Weights of a small GPT-style language model, trained from scratch on English Wikipedia: LayerNorm before each block.
Each number is 50 + 15 x the weight over its row's rms, rounded and kept within 0 to 99. Layers, rows and columns count from 0. The size before them is the row's rms in percent of the matrix's.

# q: layer 5 attention query, 256x256, rms 0.207, rows 230-242, columns 128-255
# k: layer 5 attention key, 256x256, rms 0.218, rows 230-241, columns 128-255
q230 111:86 43 57 74 67 35 57 38 59 69 47 65 63 66 49 49 46 15 63 43 57 73 36 40 60 09 53 70 58 35 54 31 53 50 32 30 47 78 66 47 36 58 62 54 58 53 60 78 50 44 66 33 53 35 60 41 81 37 70 42 37 79 88 45 51 61 35 50 43 64 64 54 43 66 34 64 55 43 46 58 44 11 30 17 55 38 71 44 57 70 41 56 47 45 45 47 35 68 45 78 54 41 12 36 52 58 36 50 63 48 51 49 56 56 74 64 36 26 61 57 18 38 71 37 44 52 58 44
k230 080:35 38 44 37 48 72 30 48 49 63 62 45 53 54 45 66 50 42 45 39 56 50 72 54 63 45 51 71 47 56 61 34 69 46 42 87 27 53 06 47 64 49 58 52 66 49 67 73 26 36 43 43 65 60 55 52 47 53 51 17 42 58 46 45 43 54 31 71 49 57 60 38 47 61 51 47 37 50 49 46 65 48 79 44 70 47 28 60 58 59 71 75 70 48 31 22 71 74 54 72 71 48 38 90 50 21 39 59 30 39 72 49 29 61 51 49 58 66 38 61 40 62 50 62 27 41 53 55
q231 094:43 55 33 55 74 60 49 58 61 52 76 68 45 52 26 40 52 52 33 58 39 34 45 53 71 42 48 69 52 22 59 56 53 42 54 62 63 79 49 49 37 71 51 25 45 31 56 65 22 37 62 63 68 50 27 60 68 88 42 22 45 66 75 53 45 51 38 55 52 51 39 40 60 64 35 42 75 58 61 42 59 31 46 10 50 55 37 53 23 59 42 63 45 46 57 55 56 53 76 57 34 73 45 50 33 47 49 24 51 30 61 25 47 37 68 35 39 66 37 58 23 66 39 56 52 40 53 50
k231 083:49 48 52 63 44 37 62 55 38 53 52 55 61 44 55 47 59 37 56 69 58 62 70 67 36 49 47 55 53 64 33 60 64 57 45 32 47 30 65 45 50 31 46 55 83 61 65 38 54 33 79 34 47 34 37 36 42 66 06 78 58 33 71 47 45 50 63 48 86 58 38 45 67 45 43 38 57 55 60 71 49 43 60 62 44 59 38 87 52 38 89 27 53 45 58 65 63 39 64 41 53 94 66 66 49 78 40 70 49 58 67 39 57 55 38 58 56 51 41 51 59 51 56 45 59 53 68 54
q232 125:53 63 23 55 81 41 33 36 31 48 79 48 31 43 27 49 37 73 53 49 41 49 44 42 75 43 50 94 46 72 69 31 50 43 73 34 31 36 48 75 68 60 69 61 61 63 59 46 43 62 62 62 40 44 37 28 39 77 38 63 55 67 65 78 15 65 44 55 52 38 47 76 49 40 46 36 87 35 69 66 50 60 48 40 51 55 35 79 42 38 48 35 30 59 76 73 75 46 36 33 50 56 62 67 71 43 74 44 46 73 40 12 62 41 52 45 49 64 76 49 53 36 60 61 48 99 72 62
k232 086:59 49 49 36 41 83 41 31 29 51 40 82 66 67 71 50 65 48 39 79 59 36 77 38 12 40 33 43 61 62 56 48 47 58 39 40 80 54 31 68 41 39 31 70 42 48 50 61 59 54 65 49 66 66 50 59 44 58 48 67 47 44 60 62 20 41 22 53 57 35 29 44 35 71 39 64 51 40 55 60 48 52 43 41 47 35 68 63 48 50 46 60 49 57 73 55 47 51 43 61 78 74 43 33 57 55 47 45 71 54 33 72 37 54 14 54 43 57 40 33 50 36 49 90 80 41 67 51
q233 107:48 36 36 36 69 61 22 53 83 66 67 43 32 41 25 61 51 31 45 62 60 55 54 58 76 60 45 30 64 58 64 50 35 69 56 72 35 66 16 44 62 46 48 60 59 05 65 29 38 51 34 47 41 58 61 59 71 68 38 45 73 28 41 71 51 65 36 49 67 55 45 15 66 28 63 59 35 58 24 24 57 44 52 44 50 42 42 76 65 57 37 79 49 58 81 50 20 32 40 46 57 53 63 58 59 64 47 57 40 63 44 51 54 33 39 72 80 50 38 61 32 43 50 73 56 58 44 68
k233 079:53 63 47 28 58 37 73 46 85 82 55 67 43 21 52 42 54 71 57 31 56 17 35 12 51 61 67 70 25 36 22 52 59 54 64 41 33 52 52 25 53 47 41 77 34 69 51 68 37 45 29 52 59 51 48 64 57 64 31 25 40 58 46 87 47 68 71 58 50 40 50 58 49 63 48 26 63 62 61 75 44 70 30 60 69 60 61 56 24 60 55 42 45 44 48 40 29 76 64 45 61 53 54 46 65 38 26 73 47 47 41 69 69 40 50 42 68 27 51 33 56 48 42 45 40 36 42 42
q234 092:67 30 43 51 21 43 18 67 37 36 55 03 48 38 40 45 37 39 65 77 42 51 62 65 69 46 12 66 41 49 48 50 41 29 33 72 63 48 43 55 57 11 57 74 79 37 48 40 53 52 68 64 46 27 34 35 43 71 47 54 47 51 53 28 57 35 71 30 63 35 72 49 64 30 62 54 26 32 49 52 35 43 44 36 41 17 34 58 32 36 65 30 48 28 47 59 92 34 37 16 46 72 68 59 38 44 47 73 60 33 44 78 26 43 55 49 44 38 50 49 38 34 34 27 63 62 44 35
k234 071:72 70 89 56 47 53 59 76 38 48 46 52 62 40 58 38 64 55 54 43 61 63 39 56 71 54 72 67 57 65 81 66 27 26 68 55 33 35 85 49 38 54 51 57 31 39 56 48 23 61 62 50 50 48 52 30 74 59 43 48 27 33 54 49 60 33 88 45 73 42 29 28 24 62 78 30 49 37 48 46 59 64 57 49 36 51 65 47 65 36 49 58 49 18 60 51 12 69 58 77 44 43 75 54 25 50 49 64 42 14 50 46 46 48 56 29 54 33 26 45 80 33 75 80 27 66 82 35
q235 147:55 72 45 65 67 55 35 55 67 67 48 60 45 79 72 60 23 39 40 35 54 50 31 57 40 52 64 54 66 48 53 53 51 46 36 48 26 48 61 42 51 50 79 59 46 55 70 36 79 50 50 21 27 54 50 48 36 45 56 56 83 52 40 55 40 28 63 69 64 43 21 65 47 72 44 51 60 68 38 58 31 37 31 37 44 63 42 61 57 40 46 27 45 99 52 67 60 52 53 49 36 14 47 56 46 45 70 16 27 57 66 53 26 44 30 57 54 60 59 52 47 69 42 66 38 81 70 48
k235 084:64 50 58 47 29 53 66 51 73 43 36 31 70 41 53 44 31 53 29 72 57 52 67 43 67 57 55 29 36 68 71 72 51 31 44 61 51 47 61 38 11 59 60 73 53 70 39 41 54 44 55 43 52 43 35 63 18 75 79 35 79 41 74 44 45 55 55 57 47 30 59 50 49 49 63 54 39 35 39 51 34 32 66 20 53 20 40 38 45 47 34 49 46 70 46 61 29 43 66 29 40 61 78 48 29 50 66 36 91 31 66 61 76 43 66 63 45 35 56 36 36 40 41 40 52 59 57 46
q236 104:56 46 70 16 51 59 43 48 68 39 63 50 71 71 33 39 57 61 45 35 38 52 59 72 44 52 36 59 47 55 74 72 52 55 62 48 11 61 64 24 71 49 60 62 42 52 46 44 48 50 72 62 44 51 43 57 36 66 69 45 31 39 37 50 43 29 80 57 32 27 71 78 39 56 77 51 55 60 63 32 37 56 57 69 37 55 69 52 21 60 45 50 38 51 80 40 63 48 54 46 68 61 64 48 54 41 18 52 28 57 43 66 51 56 60 59 40 41 47 45 44 71 29 53 42 41 61 46
k236 075:56 35 76 30 37 70 48 78 62 53 54 60 57 41 48 46 50 21 27 60 80 29 56 41 44 63 85 35 48 18 49 52 57 35 54 69 13 67 60 66 58 79 56 44 60 55 56 29 50 49 56 40 50 59 38 39 52 46 46 47 48 61 57 57 71 28 41 72 58 52 54 50 79 43 59 56 49 83 32 70 46 34 28 55 45 59 52 33 58 12 25 61 65 42 32 57 56 23 42 90 32 37 35 47 68 38 48 54 55 61 65 50 49 52 70 48 28 23 40 62 67 50 32 44 52 77 60 39
q237 096:28 52 72 37 46 46 45 36 72 68 41 54 39 32 57 59 60 40 37 33 41 53 49 58 25 51 37 39 34 39 76 76 54 37 17 41 46 53 50 25 60 40 56 46 59 61 28 25 58 55 58 32 56 37 63 32 60 45 15 55 36 56 85 23 59 61 62 41 31 72 45 50 59 48 83 60 41 85 17 65 50 17 50 69 42 59 72 40 81 60 66 53 47 48 32 66 42 40 43 33 40 50 40 66 31 69 30 79 51 48 27 78 37 41 71 38 52 34 58 17 32 32 55 31 43 25 16 34
k237 080:39 48 35 55 61 53 38 44 72 46 44 49 49 43 54 16 58 58 40 63 57 56 42 45 31 47 66 58 68 60 57 67 31 60 56 52 75 60 55 51 61 58 38 62 54 60 06 33 61 75 26 63 61 57 35 57 43 26 41 72 58 35 57 37 58 44 42 76 70 28 26 55 50 36 65 45 40 36 22 58 44 44 50 67 57 56 59 42 61 56 59 27 53 49 73 52 27 56 57 54 27 26 49 19 40 65 21 69 69 59 43 68 61 68 30 50 62 52 48 35 78 45 55 75 66 30 58 42
q238 138:50 55 32 42 56 53 53 17 68 70 56 62 17 66 45 49 55 46 58 69 80 63 53 44 55 56 47 55 57 55 50 59 49 64 50 58 52 60 59 44 54 43 48 76 53 51 56 46 38 39 36 99 42 78 41 53 63 49 45 65 68 52 50 56 35 64 54 53 77 76 68 40 60 17 56 45 57 65 55 63 61 78 36 64 76 52 56 45 56 36 45 71 86 53 38 57 28 27 82 35 47 51 51 50 42 60 70 56 43 38 34 71 56 42 51 55 08 44 66 33 39 66 48 67 66 30 37 52
k238 086:37 54 21 36 65 38 27 50 63 39 55 54 30 33 53 59 57 70 42 49 25 68 46 69 42 49 25 67 48 24 57 58 47 58 05 36 44 53 22 54 67 39 38 40 26 51 53 76 77 55 46 33 49 68 32 42 70 49 88 46 50 46 49 46 60 42 64 31 43 39 73 69 71 39 26 50 50 51 41 48 64 45 69 33 54 51 25 69 69 58 32 35 53 57 46 37 62 47 62 64 52 59 19 37 65 80 60 19 64 53 54 47 43 24 28 46 22 30 33 34 51 66 57 35 73 66 44 63
q239 101:85 61 60 53 43 57 05 32 71 22 64 65 42 41 38 42 57 64 58 44 52 60 31 49 67 48 32 29 71 21 50 61 47 52 40 70 73 38 61 29 44 42 88 57 64 13 61 48 58 68 28 47 59 58 31 43 70 36 58 22 43 52 55 40 66 67 38 71 44 34 62 54 38 60 57 55 58 35 43 37 58 36 53 54 31 83 45 39 56 23 22 29 39 58 53 37 53 63 63 49 78 57 25 55 56 41 43 47 53 73 34 44 65 35 51 16 45 58 18 40 60 65 40 64 71 39 56 42
k239 079:33 49 59 49 56 71 73 42 59 60 33 29 37 62 42 30 72 17 61 61 42 44 41 46 44 32 32 54 44 44 41 50 51 41 61 32 20 44 56 44 39 50 39 69 34 40 40 55 49 34 57 58 35 59 56 76 35 48 45 57 42 44 32 52 30 53 20 39 19 31 27 48 61 39 76 62 61 07 57 58 34 40 39 39 73 49 53 27 63 19 48 72 56 62 55 94 73 29 59 33 51 49 53 19 33 37 76 33 58 77 48 78 37 79 45 53 22 52 24 65 33 41 48 54 53 28 44 33
q240 094:44 69 72 47 48 27 52 48 51 58 52 53 47 58 69 35 23 37 44 76 56 30 46 22 48 54 69 57 27 56 64 49 41 14 26 55 43 43 31 66 51 48 64 47 46 61 57 34 44 42 37 46 81 58 44 44 34 72 65 50 37 52 39 52 35 51 69 50 28 50 40 82 44 61 58 40 39 13 62 29 36 41 53 57 38 24 46 50 67 68 64 56 39 60 32 48 59 21 49 42 59 38 29 30 42 68 70 59 73 66 71 35 58 58 30 90 64 36 77 55 28 32 50 53 43 39 78 36
k240 077:61 61 52 28 65 59 35 40 59 81 41 91 49 35 48 75 49 65 20 61 47 56 41 64 60 28 48 32 65 59 42 76 59 24 35 57 21 35 39 60 50 65 32 63 42 52 46 65 56 57 52 14 51 50 48 56 37 19 51 57 30 58 51 89 75 64 68 50 19 38 66 32 57 42 47 30 53 44 60 56 61 65 46 36 62 47 53 54 64 49 58 24 66 52 69 35 27 37 58 65 31 26 33 58 56 62 57 48 35 79 68 49 48 38 56 57 31 48 41 27 55 62 49 44 54 65 47 17
q241 100:36 66 55 17 54 46 46 76 73 56 47 39 39 41 62 51 54 76 44 40 48 40 60 40 66 22 59 70 48 43 61 60 65 43 53 44 89 51 56 43 27 57 54 70 35 50 61 52 51 49 41 55 58 31 49 32 60 14 57 54 41 47 51 53 65 36 46 43 71 31 70 38 99 53 47 54 42 25 59 29 63 50 50 79 57 56 58 55 56 44 44 71 40 50 32 82 33 39 63 79 64 46 37 24 51 13 32 52 51 53 27 57 28 30 41 61 60 50 49 63 40 46 37 41 50 72 25 50
k241 084:46 39 40 32 68 48 39 63 38 65 48 65 33 25 73 46 65 73 60 16 56 63 61 53 27 42 36 75 53 45 50 56 35 33 52 38 44 47 35 38 41 55 19 33 43 43 76 57 67 82 60 67 48 61 47 49 36 40 43 51 43 31 68 53 26 45 64 24 52 47 47 49 17 49 76 53 55 48 51 66 21 84 34 56 67 50 44 68 61 34 67 52 50 43 60 55 37 36 31 54 46 49 49 48 46 63 75 68 62 61 59 48 24 41 68 41 64 50 43 53 73 34 48 44 47 49 45 68
q242 095:69 47 53 69 51 47 39 65 45 53 32 12 57 16 31 37 39 45 52 52 54 66 54 25 21 65 42 46 52 27 70 25 01 37 34 75 48 29 46 50 35 49 48 49 46 52 44 56 53 38 35 56 54 54 53 84 22 62 54 48 35 54 42 35 50 37 75 63 37 49 53 53 49 44 50 57 58 52 46 90 45 59 44 39 58 44 40 34 54 58 54 81 41 66 42 73 49 69 35 41 77 54 61 62 34 55 57 60 32 58 62 57 53 47 48 16 59 28 57 62 67 32 62 49 27 56 37 50